Part of a small language model's weights.
Size: width 256, MLP 704 SwiGLU, vocabulary 1188, 13.2M parameters.
Architecture: RMSNorm before each block, rotary positions, no biases in attention or MLP, tied embeddings.
Training: a variant of Adam for these matrices, 267M tokens.
Each number is 500 + 25 x the weight over its row's rms, rounded and kept within 0 to 999. Layers, rows and columns count from 0. Numbers have three digits each. The size before them is the row's rms in percent of the matrix's.

# down: layer 2 MLP down (transposed), 704x256, rms 0.071, rows 395-401, columns 0-127
# gate: layer 2 MLP gate, 704x256, rms 0.0819, rows 396-402, columns 0-127
# up: layer 2 MLP up, 704x256, rms 0.0798, rows 396-402, columns 0-127
down395 091:534539515460475492517518495506518463454524523488510527440492522518511492467510488497532498467512509527484505484511507506508516459540485486519510494485537547498537510504488450488511499471473518513493511493509479482512519488519537477461495551493510523487481537504517459461547493518502516512495501528536487461546549503482521500523496499456476519501481491530508515495473452568530480506480
gate396 095:482514510520499498490512485507484489511500499532466512529467513501482493497514474449541507491470507530464530526479503490511472543500489525536522559504484477477492534509539468475496492512513480490494485518529506503481469493500492507503482524509487493503511526455496519529512531504445495512504528500479490526518456513498481545499504478476493524523499494502498527466499542504503476485459
up396 091:515522520473469479513478498453452507467533453507531525524470545493520501506494522515468486445493507500488520505459475467522490455461504456463485505507522466462542520494521491470496494512492479522487510526494519454463485481499481506527490564450487505501490517488498465502483492482505457457464489535485505477531518498482529464469497520515484487514497507536466534501536507527471556475501
down396 094:503553524474495494497482528480470492503502564495497521503501515452503485490521479500509506463449468489511507531518499489506527481510463511518482494491507521484521452517521498529487536471507496487479515492506518495501464494515489498492556574465517496445514494483504459470516498485529555491503511472456476514509521495463482547519493521518517488533495496512489544506468525538504479497528
gate397 108:489471483504518536532475481515473502483450511471517494498485494534479482490522493500492507466510492464487466503498527508466468476539473490483461514507466510527516496491501452516485522483446486525528529470516506511521482522513508502499507515555500489501461546531501532496498513537477500457484459524484519485515517524481464520490500502464443524466506500455499471494512501505489529477486
up397 109:493524523448517510474492510522504515487532506495487502512541466510494523490493514533454530501504492528496530478483489476493502517477511485520501452502490466510437478540516492479472521485484511480448466520451499466511490534494473517506457505502465493464487459492487458475472492494500525515522534508497515561480513466495518511513477497501505506527532520562477531486491512480546477517477
down397 107:536474526465451509480506468460464504517523496504495498543522518445494528523513506514475489504481498516518542469490458480495517515502536508483490489503510468510433496520501507531487466467479499449520501494512549488484508526491504470518456488482483504502488473458507510511480485505516534472525491491555518543472496483513493547534490486507522479518535534520451522497459550513486468496514
gate398 104:483448474529550529515510427533474484490469533471448504492485540438467487498535507537527478495477501472531510467476528493459510467481447492499492517533490482530494455524486510489515430484485524473475517553520502543492484524475512512495526502528514493534472486524509500501426528500479515543533521516514496519487524527469505501492497516476501540487497504543515470502511513453497494523478
up398 101:536503509489536521555520489488577536482500482483496468519472490493530549498503506516474517526495491503524523469504517515510511527482484473525501477507499485473540491512455528479500479500494526484495494520517510452530508473501477488494517507487508490476497538477475495484450473510534497470504468491482493539507566526517500494462519482478490496485516495517495490522507509523521503511461
down398 099:485533510521505511481472493472508525500498473411516520495481500521490534524511510472520514494528548528512463501515498487489520487518505424520486505496527500482493496519472520537492490463499473536522517450506501510476517529474502497486524521537541464509503474497469517516507490508457447534527472517533508515476464447519497477514508492507501563517493504523531456496458502500527492502506
gate399 097:521510485490497539463509507477522500485449516477466514477493518475516483492512489496487519489463509490485535534478483501511534506529492514489491523530488483534517500516488468491503470487477455470468467543492491531469493501491495440487546505528528485492506475555496491460509484493498538491514534461533485488498502506507513492523522501542482506525476473495527482499469549510525507515514
up399 098:542496502511518524520517558467496503463516463503525502497469510546468513489493499470485523488488521509497510501503472468471514503466500490503528474556510527486478464503475477479463523484501535484470507516539515511520533488480498488428493540521497508471480487499552483536515467461541492514512464506495526499464469515479453503459523501519514539469540514495513496522500518450513517505519
down399 097:463504525414499466499483495430502535486471481509525463487519490511496460474499510478540474511482522471525505465525509496463546471494476528500495515518498501486518470539508550528548501501494510487505453494458510475478474485523492490461500462488475514491530467460488520473442522494468543494509481541522518489512537524475506500496510539502545538517514458457544512484528490510503532473486
gate400 096:534487453535477465463509529537490476544502506482484531500462490519461503451517529521510512484505549526515521514515480501455516437541533518480519490516520552459467437535546520477533519557531515505525484462521492498494540471482519529465523473502491480492503528519486510508501502465491521451531452493491564509479486498506447474474517499467527493476545503502490517516500489502480496538486
up400 097:498517526500463530520479495469522518485500476474497458504525508499482527523497504514483554506520476537469540519530459518476485514476463539459495527491456530486542479466534529504501509479475488514497439523515530485455484505525509487483494502475506488494521461502508498461521525518531497517491469535503523533471527517521535563450475519502516486482502478482524514504487462494515457477533
down400 098:497481517498526487491447504493514528535471454555537489523518482494513531541496478465456510496516480490503482495503468486513479468477521541513562505459501525503471428511537536490525494516493511538522454480520513496503510509457514507455476506499487499466491522444510481485548497472514499519465484456467522510497452463504533464508506465454475495509514478474492542536527491488513491511491
gate401 084:492494469466452535479503553532509467493509456503506495559509536523494486486496489508482517468493504509559516522452473513490502466496514470548504523509504466518453514506459496463499490500463523516495497500502483491515503508527496532486479492512484482448512503514550476507493513525517459459484519515491501511468479549513515533549496504522508512527478492512547496447512535481493471498465
up401 085:476498551527516497496514446490491527546496488504482503516455520504504462520504476523524488474482498523466491450546494482523512537506514487451490496518547487522524460512491475489467530503488451485496474516500455517503474509506513497482478512510518471485467476491482538489470534519498474474510473512502514491544474511453546501482503465555550456481499527504547495492488512515501515463497
down401 088:510458518475500478501529541509511527484499491501522488544513525526531466502509478496511515467505498538493502518530483506467498522498529514501475477515481501525475461492537504468517487525512477483472505521497501538477513475502500478513488487515492476480510516495487511523532502474455463516462514483472484474490458476465500499536509523536494502504447457509518537468469542471513505476448
gate402 099:517450505487517491521503504483488458473503478464521519509516518472541492468527493482491473516495485448516472461467495529503480474485469499498466541494512488492510531508455475478516488529496469459495478483522476477510521501503503450519489485526491450528467473553498499517519474515518513520530539497499487522534514518476515507486500494520445459503530517521550508482508505567522482471468
up402 097:506558513518520458510481499478493500556525523474535494486517495513437490498485503482473474488514502529489520522540486525527473475503498494499458484499504478487530500439452518536503524488547498501501492491477505510493515461448529494458488481525489485506464483455553521545492496481496478497512458509496497489514493532448474490513489500511461497452481474453495493544476492455498517522538